python train.py --n_layer=11 --d_model=384 --n_head=12 --n_kv_head=4 --head_dim=32 --d_mlp=768 --vocab_size=32000 --activation="swiglu" --norm="rmsnorm" --norm_place="pre" --norm_eps=1e-05 --positions="rope" --rope_base=7160.0 --rope_fraction=1.0 --qk_norm=true --attn_scale=0.177 --bias="none" --tie_embeddings=false --parallel_block=false --extras=["capped logits"] --init="orth" --init_std_qkv=0.028 --init_std_o=0.0 --init_std_up=0.028 --init_std_down=0.0 --optimizer="soap_variant" --lr=0.00439 --beta1=0.95 --beta2=0.98 --weight_decay=0.034 --lr_head=0.00506 --warmup_steps=67 --schedule="wsd" --decay_fraction=0.94 --decay_shape="pow" --final_lr_fraction=0.0 --batch_tokens=65536 --seq_len=2048 --doc_mask=true --train_tokens=425700000 --steps=6496 --dataset="wikipedia_en"
Each number is 500 + 25 x the weight over its row's rms, rounded and kept within 0 to 999. Layers, rows and columns count from 0. Numbers have three digits each. The size before them is the row's rms in percent of the matrix's.

# layer 4 MLP up, 768x384, rms 0.163, rows 79-150, columns 192-255
101:526468546525482530483494509510518526523482516481470507468507481492452469500479511479521509500509516515520494499481527481577496496516471471487492516512557486541491488505533530533533504518519529
092:525498519471480481538486508507492511517529516500510484468450542550504466524517515503498541496540469503512475501517491538503489480522548504510487501484474501479495500530465461464507515447511490
103:544476456480499517522578501497465499495522488523486528510494510538508514499511497542530487539470468493502469512521494486486464484487560489471522516479516474505497518458495524501489522461502496
097:485516508494537514488485526515514521499495508488492486497426522494508475467500506482493468522522519478475495528498484523500457502477524503499484524456512490520481468487507538494517439476465511
098:525512495503524481512508479487451479523498493483465460494494529537472480553535502500426505458534490501502476497540511510531476506500469511513479496497508528510507499491498471501486482510522445
104:554521498479509501468536505505495530515473452541538537506488499521539520502445504528488483511498480446465451503503493496525508478529527518499518540502485531454521518476539485507478522485516472
096:466498543493540510479510479486481505506510500473502484509463472480541524545513507524508488542489517501486464497512494489528525516465504470525535472506485529469489462476559493466455504500511514
100:519498518465478497470512488535554501519524468470513526514482515495467479501529536491547467504484489450489462532510515500492523533522498480508520429499508512490463545516557475502446514510501486
096:489490537458512452496535512491493530533487471521453486488501495549517480473534476517490529483524513478541507492532492498544503532496492526482497519486514512491507542538468506506512510487472453
095:474489466495506515533505445531545512483502509517494505503483478539527520505459495465508490473467522508523522521487520455454458584483470511483487499515516575515502496486501495550540496513503524
090:501513529472485519468510520461526495513511527479552472474513512499466544491453485536482494529480498509526497508488481498529501483539514472475496519536500485477498499521475490480451514501503499
102:470480477498475459484504542524496508493492504482518519515546510531482477485471459481458499527488470525543487458526507540492485473498495534499497531508479521511487493461514486508506499452489498
089:515448447551516488509498549515517529484538502492475509502511494499534530487531470554472477530454473559495472488526485438510501479506535514464519490484490515485498532487467522489557535466520490
092:493471501527518497493479532527488500432482538484502502477539499497511562466512506422515472456449524521475510465518491500478492476515487519489554493545468550511517507504469523485501477567468479
116:472488491497459513497518508456478510480536509507509452529496495541487484508463482524506501518511568518441507489488471528461511449490489489483532511482538486489550504534488514501539487494522531
096:484493534450477498541522479496513520523531491515517456527532495491519511515497509489526456500566475441499531471495552501516530453494502509511477442496491477521541477476543509499481457515469509
099:534519484519480485496512468520493519482529495495486510466523558507487523458504521504493562476544497496466476488470475554494487530527513484497511500474498531477475491523488458476507478462542512
101:471500486468542496480543506516472501501496488497523481476477518510520508507499513530513510496531494478515479493560566499491509495497551497485509500501467512467518489502530505471494514518472510
093:458483477487537522505553493467514473463478561470468496509474505527498452553483501444513489504524506518525485478515513468455491486513531520503506486503511497517506493520515529477476502511463497
098:465472549505538497481522453518489479479510503515502492479482509484518493530522500489455532501507511470510490473518493518516495511477510533480534513532494537508551478519479523498512489502496511
099:532471475512449504449521560521480532540499487513518475484575493508547453494522480472493514498484523470494509528510447479494491511502521559509489498496488509536520510502531460493480531535473485
099:535478485510468496473538479491493511496492536509509533542517500522453489524486475472475479487489471480528507494472476453533467503502508539520476519490506514480496460536493492480524493492461492
095:500509517470489472517505503510526467495485498503492524495511500520514520531522506505468502493555501506471499494485488487520485473506510503462466484510498516467523494522480503509495472501495494
090:508476503469526521452487525483525535533493490546514529481492553508481457512471454537506502489539514478504513483464497503502494547503476505529520507425483523520509496482483538527539499550506485
099:518473479504476544499476501511498486536466495502526482508535548474539509519483493451481506517466478528510497494519524479492469546552471509517515465473510524484501523504531502504498524533476450
095:484471454528527469523499525469485496508521516463451496527490509508495489497473481496531520531484516528477538507486517483503482518483476486527543497480493517519486492490504465494541536505472467
098:522480564523506528488522449506445517515508484495521509507540501504515513487503479496533493466465423451500483498524520499529543548539502496492498469482482510499518471480491453526522461474461495
098:487475505491504519457532522538495538466531490502537528518549528504510527478483484475537498479478477524483469551484486535484521498511531481453463516579501514529511485478494510523520536495446558
098:516494537493489496513491510522497477524526467456475479478504487491517494472489518470471513488484467512518550468521472502534498489539466481503512508490460521478509537492503469517465514506512477
096:544536507490492501508508470463479482503476454554494522510477517528498481481521563476517510528464501536479486525501509507540493494525498468528521455515453465494520496506527511521486489503463492
092:529518468499485467497511547519475492509523499495470466479520553479535519554464497498507494515481496534498487522508518499481511539492477503478503503490517493534518456510471493499498506479502501
092:509477502537514488498502504517501496527483521512554500483408483539525521482530466507490504525462468501478472515467503476487515501476498510504485519538522483536469533438519516503508504483492515
095:477443532538475515481492472517504479557499510480530479508487495521497505480496477516489477492497536523489491492479507542541539517486491500460498474501513507479487483490506501551496483532532500
103:496496498509514484491513505483491513480512486526516509487510529489483504513503476493525471504498520541437475507483449516482449474439522481522498452546494503530548479485533496501502521543524516
099:503489480452522511512485512564512502502497508511508473479492492478512507507447514505481495462540499510508508506542522532452514511496474487501495520510492469471506516510509499495543474489507529
089:551511500489507545495513515524493555478505493507505483501518463510508470484471521546518494479494515501508499493519501458498465500536498468512544522483459527496477482529517507466513489482500522
106:488507461501499494514491517491475484496485502544501465485467508470488501520500488485491520509495534522516483538501468498473506519480512474489506497490496526532520486457519511536473516505513513
101:494491487475448479498477505493494489516501472517499514494550506456522509528480493532518493545460507508486522503494521557518472486454515463513494507487463530506478451469468531519501513493503481
096:524485477506522503492513521466457500497515507540501496455480537520486519530504503442481515490534504529513475470512484515502520513487462467491516530474473544501488518503474511511503533491470486
093:508499502490475516454466462462496544486512481462481529483502491491503552517508500514518465491483504518505503485490514530527519524477522493529531487477504539501512505509535531465529531519444532
099:495534491455500520475467499495485489506502456542519488493453501485531493514509489514487539488490541464523512486501512463524472456496429492483500523493476475552511487494549513520496493522490512
099:511459499501497523502497488525506527523486489469523510510503485445505530486531492463565519480505504482522515473523514529492532538537515478512494528527512508483477511495487526463477506447519492
091:510465587509495512477466519499537501533531490463488473469509501499472527494507489497502482518502516498494517502505529505510480491539507542553490493512479492496504511529481495546523482447464506
095:508514513480497515508553472476496458529535496489508524488480452535507485517483514493502545512529529500534505473516489546506481468485506472487477563506483505549484493477461499478486514505540504
092:513468494526496534501480472484529503456502470506538483533492496499545516502512477533474548508444513520506508505527506504492528503513496497494506514541522508480478485501505524550516513522498494
097:562487467492491458501480506518499489492526479494478493467513472543478471550508512558544521514459503483463442504500512504541480441501480516553503508490471500497512502536488512521508537556501539
095:523471512498489546505491497476491552487477510459477447476481527522491549534516555502506494527507486523498480502503495510493533473490506533500468536515508481503482466507485481514530457476514527
101:462523521524497490518506536466520517480482495480550498501493520494508519531514512485514490529479535529488497494478555486487466442465482526506519467501491498472478542506544490474446444478498476
095:495528464474524468523517480538509502510492507510527552511527488501534505485512508497482559493517525561484460504473466553505530508515483478487479518453545581449511495493513481496497504459513507
096:489529530507516498536493514530506509473492491503491505504523514518462520514497524500508522492508480479517465472532501466480525461505512507492536521524488483508502513473481487541532503488513490
089:520505498478508469510480514513536511481483516477498531502503518502529528524521423512507494518497516489503506504511503515481458464481472542450498480526518528490510506441486522509427519498460464
099:503461545506524490534532495488447522516483486527515530529499457467496473474528501468461457504488504505519534516522533539511497504514510464427459499538505518469503497543503515501477544516494491
095:499480506506513487526544516519510492515519495513456543498513480466538502494482471532526475530523501499477518452509518524490464484529477510489473530496511533504516542487537492469520478538511551
108:482526510491550487495463495501502474471529542529555524489476501507521543543480497485492509486516482497562485488518557521491483496524536461479478542493480520495510513496515522514490473499512498
097:465437470487487439501501509480520492484553520470498470541505493474481489509491501473509480493490517497501518461519515490501518463524520504507532537452537456505504494494467497460522449497496530
095:521491505504531458556498524516514544485492491567540507560479517504510485502504495502478552486474560456490501493535548489532523447526498498524554480519524513487491515502503460512509498444512549
093:493527476495504501524552549502544463537475511481437482517494529497520494477494509468476539532467457519512501559492516483445498495459487519486471504515546499505516479516476493486490551518514475
102:512536491514489548521471503488515491499530488498459539483510517485483509521520519550494522516475489468493519515503522449511515489472489492493534493482486496505507462513474512480492488478504465
103:492559501497547519489456482523508511523471491472509516468469489502514500495521539487536492483494511497476542443497486539493476468530535481494552511486523521481489470501503527505497518507497497
103:533501489483483507440521492471529489481512480453520524480521527505466498474514525483523500493485440488448521469511530524538492515530503497474511510558531508486494486479500492524506499535485524
126:494504524487480543499476484484474438514538489513508503522519483500503488513449464488534493475517508522514509489535488490519479502516491520514500492531490501481520509488491489495514540469507504
097:543504501502461502484509504498475517534500486508473516481506518512518521518518460522474505531502492559499536495467558521546544497471469508498483497538461508469512485468465497483478516520473526
099:447525526507497484499518495498502431517491524483501487537512525476502481480486473489469550489485510488492524489537481518489533538493565575529508477488513449464496485459514529461480545491454509
097:487516525452526526474506523503483486540498502510533476501442475500489510483474465509493509519531489510491481482471523518497519478512527521512482519508483470511524488503505503531518558467476493
104:491553485509508515503495494486484441484481467472502522539528512450504518516476494538492528480475485475496511481451507476484469517461483468562494458494466539542445481456497528525477498480523468
094:492524480515505486523489520494499509546490547515459485507505524518508557529511501575560520476517474464520553449511499527486471486459525504445530479502493523528511485499504509463523499475521477
103:466468507512499467510540515505501489518524508510493497513535488514509513511499464505503586508474515518489479477561466540470499496452473491517501507511514479508455487468466480488501519478514480
093:517499508513553518560500523485498506475547494491494471481505487487532505496523547526518513492502514478519512480488459525508501477522497500542517504499540541506471521504494524530499505470503485
111:494486458543530489512486491512517465492540465478516496497505488453498516420485512516523492478487517536522555470565511487501484500510538529470501486522490524500537520474489500500538508505522545
101:495537519434518488533471459532488504538508485495545485544481532530539493480506537515475531512519548467487493460484466491514494511459480527503505496477519497539502517506475577513493459479509535
094:545466531472472492510524520485523472493527497508493479542515489531478470500500494464490512518495486511465509522535529494456463468490540524525484484528472482494471482502471518459515495517523502
106:454498521462517486524446505527487527475514495498524507503472550561500514485479517432451477534503511470516531488429460526527476507503520511489491515534495495504484493544511504542540490472499513
# layer 4 MLP down (transposed), 768x384, rms 0.148, rows 79-149, columns 192-255
098:489522547476525509548475494482499542484518482473513465484422497510570520452536467485506504483512510461476489499510479476467520522469528453503491540495488504485508482490510501489501495514484501
097:522509485512465498503514559487477502496523468492502507505521504490491491474477501511503536494521494505508490545522512522501496481503526527504573496431523506486478500521543492456488529480512487
099:468487531492535520482526503448460479503482556514536564554497536504467487529460528451511506477478520476469480480517503534557498527483471454483520495506467512518459481512530514497484491469501538
096:524511484488489467506476474571521517512523517483506474513517471541505524487480460460490511541509504476491477493518504488538510493467501509485534521491536490494480516463497483529485507477550421
097:458532474509471528519461508447470462510508538464526521496490459535524508521530486461496516460525505506533532508507533496472516497517522466473529517521443508494500512478464512517536537492500489
098:528497522498522518511495531464520521523489459496484517522516491504540488495505504531505488487512569535480490499473483552531501528501507534543512517545484570486512488538482554480483517498533480
102:540492539512530515481473503508523500526543540494521513532511545497490457516463505478470510537497512495516527497486484526492490471546496495481523526507488526466522498534478509517454544532464521
104:521498483466512476517504517484531480476513468484526496502507463513472459469489519529466489503485566517534492500484504495504491495472545479535528479526556526510512471520504499480451477521448489
096:480480477495477466510472520544459506524510515498535496541534493527501470488503504497502495476498532505494485505540501502497476493479475487496512474479486466510521521510525516476485505531515516
095:506489479551536508513482512471491525503490451479487556471523528489478476503492548462521489519497495489517510456500520490501540504492506503453487521516530480456508518531501514504539497508468460
094:486495523477507503508510528507523493479454461515514524503482518451514528499508496555501506480492527508474504521545491474511483532482480538492538499481488498496505528490517480501524521528489497
100:509475525521510485485530506488465502476473525516503498477492464530472498463513475499482499508502482490469455507499512502556476509510484497549494485449486500548517513479466494517484503462470522
094:538509521503527442519473520486480485523519514545527523470468475493507482531506511514538537496505481541475529527453506478503538530486468509517512551480497499523537466480539512506512517499522497
096:520506482504492517464532515507483538522478553481514492442520518572484544529523495480487479508473508482511515561483479534462515484518474513497487510491509467513473512488480503509473527511534450
101:500511522444471510495499475504502481467568456515477505524483499499515503506484463489466521505510547505483512516502451521497494521521482537515475476480478512495526511505486522520524504509488551
097:485511492468481533467503496566508506509522478527531490501486526514562529541474481496503478538544527515522458478489459498515459465424518515474519513501483477518520435502531531504509482483469493
097:499486493484512516509487523454543469524466457500463515507509479489495514524507498526535553474481470553520548511447488458469494532526488529516488531471510459509491527471486507488522509473514522
096:463504473484461526452498501534502507469479509474475454471559507431544515479517508527478536505442505475519494472479534509504455511476510470464456520488482495523512497462524489535476491496473499
101:479507482530514514478491545523462484482513495498513507530499502497487460544478493495539497463478479508488505459465477475485518524522471485512555476528496520477554536513521477500471497504529530
106:477537526496573482525507461482547506506540515478459520490495455525496502500517500521492473509542512469509509492505535523480504539511477536559467491531534490478488512527469506504470555525471540
100:498491514480501496524466467488474534520502513512486535483476482501500521511460526536471521554537493518497523475526502520529563491517473482485504479487470448484505521493493481506541522498471508
099:446436474494489496458517523516539518510499512481490498504519521537517500476512487508526548522521512531521518525536469507498500505490461480509487545546511506481518469514503517489510515479515486
099:487510509477512457502506501535512481484490531506519482513504516527515492523498474531513526484513484526487518472468472436480498475524446470497482509493498482494492480454451538518490534482490529
097:512538464530526470509504464484517519520483495513461510485516481482515472485487490492474554517499549482555491426521478502486461510523519525570529457473523495522524506481490505511487477492492486
103:510492502449478555493511499519469527540495514513503499493496509467496486476515469488485474527508463498467512528522497485518485477552449503521512442521535506454516475502529493503524526510506491
098:488481542516507517503496498471474503503506534535501506522506514458490468481520456496507523490523493456488479499524537511494516501510461454490506497510469499527525528494480535481504513519506472
093:521485503506518489491507446515522512472540517461524535513448527525457482461509481498453490484472501510490492542488523454488511499496489482522497459479517519489508550526498526507514541520511482
098:521468545473506474465525511515525480512507536516490516516540498480499493506468475544477473515485453487526507455491496490477530513502527517504506498496488493513496538528509463514491492500462506
102:482484531503514523522473500501490490533458491512515495529500497499549527508453470533471494502541487524485490499495493486533494492493485479499489469441544473511513469490483526507498459475511534
102:539457444488502552525527488492517463467493505487479519506486524507475507500485475498514504502488442518508509524502519457464511463477510524487497481510514488481505488520550510455464523477502487
100:471544453499413503463530521508503448505511508508509482496485492469488525527474497461539520492496515486521527507524465535499522492451473503513496516516464554487482493500527524491479476475484505
100:494518534520493502498506485448495478487543534524534451516499474522478517505461568490507533473511483515511505536554496547495526481500495482517499480469515519501531510524507498525548519485474491
100:493497532518462479532530487473504520446521478497516528513488478544496503510451495470516517466470489490467520492478511556497460518465483489507539525483494519490509511452491494524510485503524479
103:503515500486549479512470488544485502497536517575500503475537522460540485456513480454512538505490471501489486453472512496476472509524475493503529474519499499521499494506523467521483505486511551
096:532489518502506530541510527513516451489478504451494509512492496483504533470512496475530494490481489539528500522506529453495469487543492458501461480478513493549476547522499509494545495526476494
095:467460524505486549516505485499509512504537542487494479495488478474513518516452487554496471476512535498487466505514499502516506498495477483501508488532495489503532462504501491443496512502475487
104:497481506543524449482494469534511463470545533522534507500505506488463489460502491522514519531522510495511498479532512476487525477508505492484513481501457497483496501491487511493443524551518537
099:524492485505493495478475487497456475521475489514507535512512524491503470493504498528526482502448521501518550538551455537504470487500565483542495474480477507532505461496494443505520545492556526
095:476480506525497543480517492487462496510496502526503478522536538502494525525507518528517536515504479467512528472523522480469530500548525491485505482494484481502539535510475515518494521518478519
097:483467490477450482473517527519524534534522476455482511531501500524462561487479500482481462519482489516526507506467476493478560485481498506492503486477514468453488518503521478481447493491531513
099:541501502537522498499480488479540508510508522524519496507524474513487508511509493469556466491490491506512512482511497492520463492469491490501487460499491470435529531553496500492494476517493454
103:478513521506507493534524484507457483425524535491511454513500558542466524519484520561517534519543517520508516523526534507481476464525498513511505492478519505490486525541536509489471540482542529
099:537515494517578461503503488511507501502519497494501517488477529477508475514518481515489488489518503491465483507475491530530504478496491528500476490482494487514541483484456545526533492562479543
095:464487479495531558456451510514487480481483515502488482470473532543478545518520479492473522510475516492494458529501496508503513452497465489511474495512484489458490503529518509504460481482509516
098:505497480501458495524499515526474473490548479545503505516513487480527514524511481536487548532509517480508522503562518522453468495526558465473535494486478479505484510465483478513499457501493527
104:535508508472466484473556470498550516506544497455532491489475476501533444522516466486473485556504525521476513490463529491468489495549495514497510497473516474521516485491498485531488488512515508
101:515565529464502462508424500472499510469490489474506499507494532527467522500456575479495565512469506547495472498544475530530495531502503498519494509454526485498521482457523553531546477484494539
100:464504516520493505464497496500516485485500509502528515500495530511483486518500493512477532516427504530514524499525528477489440559488515485494466507436504497472526531533483516471498486537535482
103:507480479521497473517456528489502494489544504503479510550516472523495483451484536487506511467532473491485503482489512477484511462497454455519448497507494544513459493558552475532492483490509533
102:499522511465521530498491489474517469508494525493507512479495500490502499536545482466511492536486504493520540496492540463527501499533536496499546516500568503499448485498477497520518464490497481
097:514486503515483516515467491469494506546505535565456532523482486512526512518520478552505500498486505475514505503492495559547519471440521558466477555502506513523474516460519491535499499488449512
099:501488509518467521536487529495536478513479479507491499516478469507516474484492526497503499445538532477501488471529509481464488450515491524541484516513512509477484459516527493499424454516513510
095:452466520510539485498504505521495505502462529521513591501523510497487509523482503482473476477495499515504493524503516537484444490509483474460503460495531539525508527525487516528549485530547500
108:487478480478460516466488487497483493477503515473497485488488495479482498438479460486482522523498498502536510455493488520492462509523492570468477545481508500526505523496518497494510511513499526
096:508509507444482525489490505514435545524527536496457517517504487505484475461478490462489466448469554504473480455542488491462498497471512544520494482500504504471494488510491518465502486490453471
098:506494513505535532532542509444527526547499515466509480512468525504516468499532517482511495429497514542500444494476455470480527504524503556491483504465464479507506496485460561518509522505514458
104:482497519520498497530527509492541488479525505472457478478437492472496540480495537484461497467472513514446469503505470466470504498479525506495489545475510506487521511512491490479513490498546505
101:501521481509505497449506460490538491484508518484501514491508529482449453498540490488487484491481483480487527521449506530536478431504491437522506508482508500529513527476504498499497477489484480
102:492515493486455523481502459490493541477515487531516517518478479511495516477500500507528491506504499501472481493485537502479516511518490467520546516516516491499462494513522509505523539454510496
103:491519524483537472503495502449483499451451518481505520475465503503473528499559497496503504502501443473499492499447463532480469525529493483502510477519504478459501523504472505488486548488521476
104:510501512465520457532462532493548468531483540465510503524454499480537525506500515514513488499501537519501491477485487501526433486520541477500519503512502513484495504478451493495522485485497502
104:496482468482528479515545510525505505501541515505476460483500487519525529495505454487500472480479521457522522532471466459520492450445431510496511501514519489524501489519516485469528476492479493
101:522508458487520454521546480490446519523510484477472449499454473501516476510514485476533514511517522467504513510495455465510505527454501517496500496455466523499537484514481501514512453505459484
105:463500488511463473523519468510531492482499528511483485437506535526508490515518501496479464474516507488455464502502446481490503518505485447555492513522559507534434509522516522495493515505483515
095:497515464518493525506512497506492476511477500472476487498504495487492482479533485484466522549489518500507471444515493500499513560535476454461499458492531531532487537474463489511551503504454522
102:481511482476479483527473524520479515581469491498494509505502492473522457508500465498519522472480534506486498523439455512487450471519535463517525509519495478486523500482500492532491512485492516
104:485452515495503467493488508485491465502476498473514434513530514480491506526483488520506482502460462501521465539513538526470501484499542514456500488512475471475533514485487481523510500516484474
102:514518493502486469519490489571536517452547538508496503478508514452536521526523444505506545537508504498529490498560471526482498526491519505454529465516503487495509516508494494471480490499515485
098:552474478501517487491486474497517516522513460483510511491527499509463540490484500490508560494498475498500479518484494521542530456471532460533509496535520487511521488544516455463524498501481503
097:504464448562513548473473466489498539529515528509474489515488524498513501483485436489492528498488516514499493490489538490504507480482491515488470492508515439497478506543519513481495496539521533
099:520496528484521489523551525489476494530511516456484547489466505530507490490491478430549537476475466504488472506457458476475505528542454475493476462474545509480507495475493476483485532504496525
# layer 4 MLP gate, 768x384, rms 0.159, rows 80-150, columns 192-255
091:512499480506505513470492509518525489528489509514488516479475517480445538475518476468515483473461511525511494482457513481536507466506490468540467511492519501469478526528541522505488488485507511
107:480504508527505481477542495536519491507497557485519495500489536533489492472490506516524497485529490463515553480547516469494505546452511527547482522441468498505515480483501503518534514477485467
098:513510473485488501483529520501479489473493515519498526479497492477539531499496507489531510481461493469512508529510514495535476489530518561489521489486490526496508476470496498479486473527500531
097:453514457505525512484506502526516530508483494485538499510517524467503498520448540497540516521556495489513516537526542505490545517526500490492513492542502520517498461450476490494535536505492516
098:540505524557502483488503538481493508494495536503483518521510510497508460510485488523496496488495496474467493509492501477492489505467488512489489526485461550485499491439523490508490510522477466
092:446534519530489510498536468499545513490490498519479533443503524474473489544538521520527438497517531520499494487518504470514486499517499502492449549479515529505498516490496528536479494467488515
097:473533493534501500460518525527507508471496471488495515451532478497490549490525479466532488504514496493506528458495493499518472477506505521489510497453530499487523481541496478505515528462501509
096:492467496514501463477529514504518529481495514516482487433541491474542525471529480471477549461475489468500486486484483471513550518491499495487525533493482521495519521542532518506495507508483453
092:491511524478479506481499477505468489518492482516499512485543490498464520526526507492518500461509516493457473498501468471482472496526451480486516437487490510501524519515495563525477455484479486
095:478493524483516493493522540485484524550499489505479497538503573467524548519514531514468508496495504546491482502482535510489526488514476508493517483510452513463486527490515488474512489515496494
097:525488520467475520522497509523480538524495536537498495528455486457515505500530521511495490514515532471484471475506455472498509485542512477530449480513486477465504496515458480532513519525516479
089:509549554461505521499490536508509493488487485496516533508518513524497467504439537500460455497477523484462516503474483523484444500528479491512431521533515461507517519475531524500436473516513491
094:494452466498490485466475525473531488524441499472506486527479480476495509516506516506508501490467474504531518506500505480465499469530488472510486504524532512488485479524549465518525524497512521
117:483533498538503491502490484567461501523478458496512497506504486506505499520499521485493511496500512475531521485507561479477491537447493519514477490502471520490480470504497490540500516514503495
094:517486517543525547504451526475531521510495502502523509502523524528496490470496488437477509492539468527504503489486507493494509543466484506500475510493503505564500505464505485518527494508508525
102:489496493488505474497529461518519508509476559477549442487515519501472533509466488470484471466486459495501486461505463508518522467494503528499472478503531535499540406526497495512471512529452482
105:476501492482502529488503479490542484510446486515480511497531468522490484466473443478485507575534503508470522510466487538479460528518526535568512517510492525509497476491494488496515453487530506
102:488478482484492541442456498500487508451481489504473490492546475469515468438528535534498474472472492505541509472482489538518506503502488528517461508556493494493464507448484505500523488529523468
101:486514531493511499503485475553484510474495487448518441485482517488498487534510483503502513521492518472470521512524506475495480547487465504508474528546501518522482494474482494532508498490508504
096:470529537509517500512520516516488452502470495501524508486479497516523512501496486483517520493480522516472506477522514525554485523522497519495476463445491498489454481493520495507526564507528511
097:469505532511527480534498520528507527498499502501528481503477560470506540487481462520458525514504488498486451479485518526491488516482493519531472475498473466505505477508470466498491513529554499
098:518539496494469549499577529512516496479501501475475501485469476500478502455503492484480526514502507478471501544517555552464522527521522535483550477495485537494533478561477522488504468479476498
091:488505524489473458541507494505491511527513501508463477446459529486509496522482486480523486528511486465463482498532518525460518519535489466481500507509472504527498494477466496504455484497479531
099:474501449504509509526505484464488453531492519482490483520539442533545503503496460500490469509484496500451469460509496538492491500450494479499467523480497509523454479532431497541553499505492524
092:506492505476470455485495512493487484501532504502499519507490500525542465504436475516458507523463490472460543486467492533498448506475461498489534475508524541481487518465484502471557517524485508
102:519528524468475492478494546495525512506515530466437515482485516501498465492468513502469490536498527507457477508488482467491498466482487500465504499535521541490522546472496519534523496522534513
101:499468511502521492520513516520527519484516516485489528490498503521517465529498509455505459503479485477511468497515504452522486479526495468503518498497495494489491493536497535531497511494511444
103:498499479492507509522474461519481489502518501461499487514489533507500485480519505572508494473471467446481519506472504473513481455480461474536502521528499501499473527463475479508459496506522517
099:506495527524505480499480543499470469517525504539500504504462554521475523500532524466494521481517453501495524484468489480493500514530497492508512497517501507543517489483518509495541472487481537
090:514472548467483476542493535496474506513492459499518490502478510503537470480509474501516485520458544518510445536518525499476505514492527516509473475451447489533492496486500496536507525491473504
099:527461531487518505503510490481531514496479527493484486502514521505486492522470558498503502525512523475510515550516494540500458509461458519494510497540499444449532479518512502508484509454507495
097:486520506534492468542520513501460507524463490497492480534466507497541482527467519503488454477482538484479558470495506492495513516453455484479541488525478522501542522495509531532502521510488475
111:539525485531539514508483454501484456505467547445521467543514516527475448507514475512511499504499505529488493491535484497464542478494480506507543486498485464525466537495502504540509522463505496
100:532485509529497523506499526480563497498467518512537515521498475492475515496498521468512467486506517521463492484484434497487518527455501481486551499484507527495530475493465521495528488514509495
091:464491527507511490490463482542513491539522482487533515506500548532501510506496522505458497486499457452523496520525521483509510518506469496486424485527516515533527502462458496516541521515521479
112:491530536498503435497519457495529475477477529524514498526520492461476528482473507520493470502558521473466485503447494520541504475463511482522528482511529516514524476500521513447530481506479495
096:492512510502494490449492470512499465516530488473517503491468491462487481511499503514509518492482496450504519515509470505525490504457535484520504529475486505502487528486504467565526530502453469
097:507488496502464502495485524514545506502493512457539525477482487504552489544489524515545506519526503501486511540538542517464480522503509523491504486452516521469458513529555434456532493499485509
095:491479543480509537493485528494525531458496545447514512458519493530523522556526498480517496464499505533481518488479507489519511480516505521494493467512530505520531499530481512494510503526445541
097:484457491510468497498528555520460478495501500481486544510497480521468512503494532484522498484522463514511483517470499497466464505543504448452501538443525507511496538545471508502552514477480501
100:494525507505513499511519544521533455492474541455509481513467513459505524492493471479482491503447485497495543528511512494452518483524506518473484446504493542498474470504515492479500531512486485
095:444495526487507424513524491549492556517493513479483517482524526523497458472465468532477486511525515521504473519501514499503543515518521518478437529522479533617475515455506518472503516508484454
097:499481469463477430486470514558517493504519486490471514514499471512463501469488519487552489495483498497467464506494477453431464510546451518449543502531519538495523534530516485547499505511473479
096:485496493506483478531486528533537508487519558505500519489501505481527509522492500512483486484496515514547479527507514510516532539558530534527485503477498480478539541480467496503533477488474520
098:519530466541534483510493481459509487482524534518485497510509473460497490468471448513543476490466499478520460555503449485525490456512477533509504526465516500451501507507504507561524507477475484
100:494504492521489526496556538527492501499483479512454507514472487418476512470485478491536507510504522503499536527519489516488480472460459477512489483499501517488474455506513538540472497527484492
097:481527520484479492495471494490447467490507503480506492484480502483487471514475500508488488486468493490525492508463475512521499460514532479506477497487508512526513511529468513471513497498494518
100:498523505505475538487474513487515528502468496495518509471482561478511499481539518526521494500478513490495551450497547445521418501483512550481511528527512451509502453512508483525512451518495485
093:531526489489518461504494522463506502466502480479537519481508543439491521490552493554474498503467543510513472482478518505529482496525541500493466492511495521518509501530553486561505497462501500
093:524494489484472522503484498477518492569516491487489489515494492561531520524473487481565456481495500490482536529441509528523520492512496470485518527515496568485530500520476523507554462493552511
099:447510456530485497497546461548538451528538469492469525541482505480524516532528511538463513520428492457463486494459458484527490478485506475498494505482523510537485511519472522483556479503519477
097:490497519513516494512486485508544498518537493528444467499462513537475489519536483467523514485531501455505510477526464510511552497484543498470449555501535492481476511493465479523517490543507528
110:489480481531540528484505462517492502509470542508530520496497492515505472490482500527535459486493463516517541494509464502516479526502513501483507509478538490498478503520491496492532524521496453
103:528536466472490512479465503447516460517516514482490520538487504471482532475476503513502518528495477462489525511460476491493478501508504502536510499501538495506489525511492500434527442472525513
095:513509514509476566458481466517495485487517515525487470472502493504491491522500480539481526481530446527521492446507482486455525495527464498527486486477483501522469459516460545520502531515509483
094:523533496484519467496523543479495521527469500505529521504502536472512479491498500502552498476437472551497490514514497522474481489492518568520476508511476496455476483472454488498491499455505473
102:532444506501486499464472517468516528518503509424515495520489526517513508497536516484563508525492532483504506511508491459517502497483515510497477537491510480485476512494493497476533485510504457
098:514517518498515519498543500528486507536510485510519480491507541488479521509508487514473508487471526449475524542504499484533544486501516510507484505520494502530478551502479493468544490483504530
103:472507494524486538547504513455458474513545469503488508511519520483477481468499515512546494548528458525480492493517495480461473497511497546527525509470479506494499545454538501494493546459475494
121:484499488532534520513528508473514491500520475551453510494519487523506477453504488531501497492517556504482494537429493537520503507486501480502523508547514493495498499528478477477525466486504511
106:500486482506462499528528472442513501472535458498492523505527492485487485459521494527499492502512519540502519501469480460517475472542494510530527538524510512478479471507474524514485531444472483
098:516546527532505539476515494521436530498448501492494464504454474516484466472493483524468494535498474456475447507489490527553477462481477488484504496487470531486471485509465529528470490507495506
095:542519493474503500526457499499484523523536489494533528465446479475497526494460527528514472487509472485547432492492468517522507531513466497498506486497451500509514513518488500481543514499505456
098:464504475507492467450517533517552530481484508485456476455485519487514512466468478488478467511466483519521552504544480494505541470529535509489500567496503477486514514555502493457530464468425535
095:510522518493477463541481436495499513499517499493498525503494508494488482506501521511527539489486456536511473517489492501524498475537519518469485471454492515495516486516472487517520507516506485
103:468500532494487483532493502537524540491511501492545487522484540483476482504504501517452449502481492467483505489478465460517517539450495528511469471498526495479469488498468497553531547499530491
100:487517556508478454523489497533494500455490507464525516498480535502526492526477510472498493503496467510499487542527544522447525485540501498506436500446477454499459490504495469516489490517488482
102:499483488481477520491488527526435489495476488481493521521493503485510475538507486511495507541514531522504490490529465505502494522513500498537546524504510501462503515515501505504468506580471569
095:485467471504497511483495472523482471485466522512487527503492480478494494508512523511505513505457479508518545470501540495410558484515524532491472500547483486459469552485529440498485482535504463
103:478515485499554528466519480489470491503500506512530500469486470492477500486477503514524523481519514492536447522506462543490511513481473542493480498521460471531493548477508517464545484520487501
107:505502436496521481535502519537476530500484505485509495525445560499423490491498490507468514547481510531511482502531503486516510506459550501514492502494479501484546492483547526493516531510536494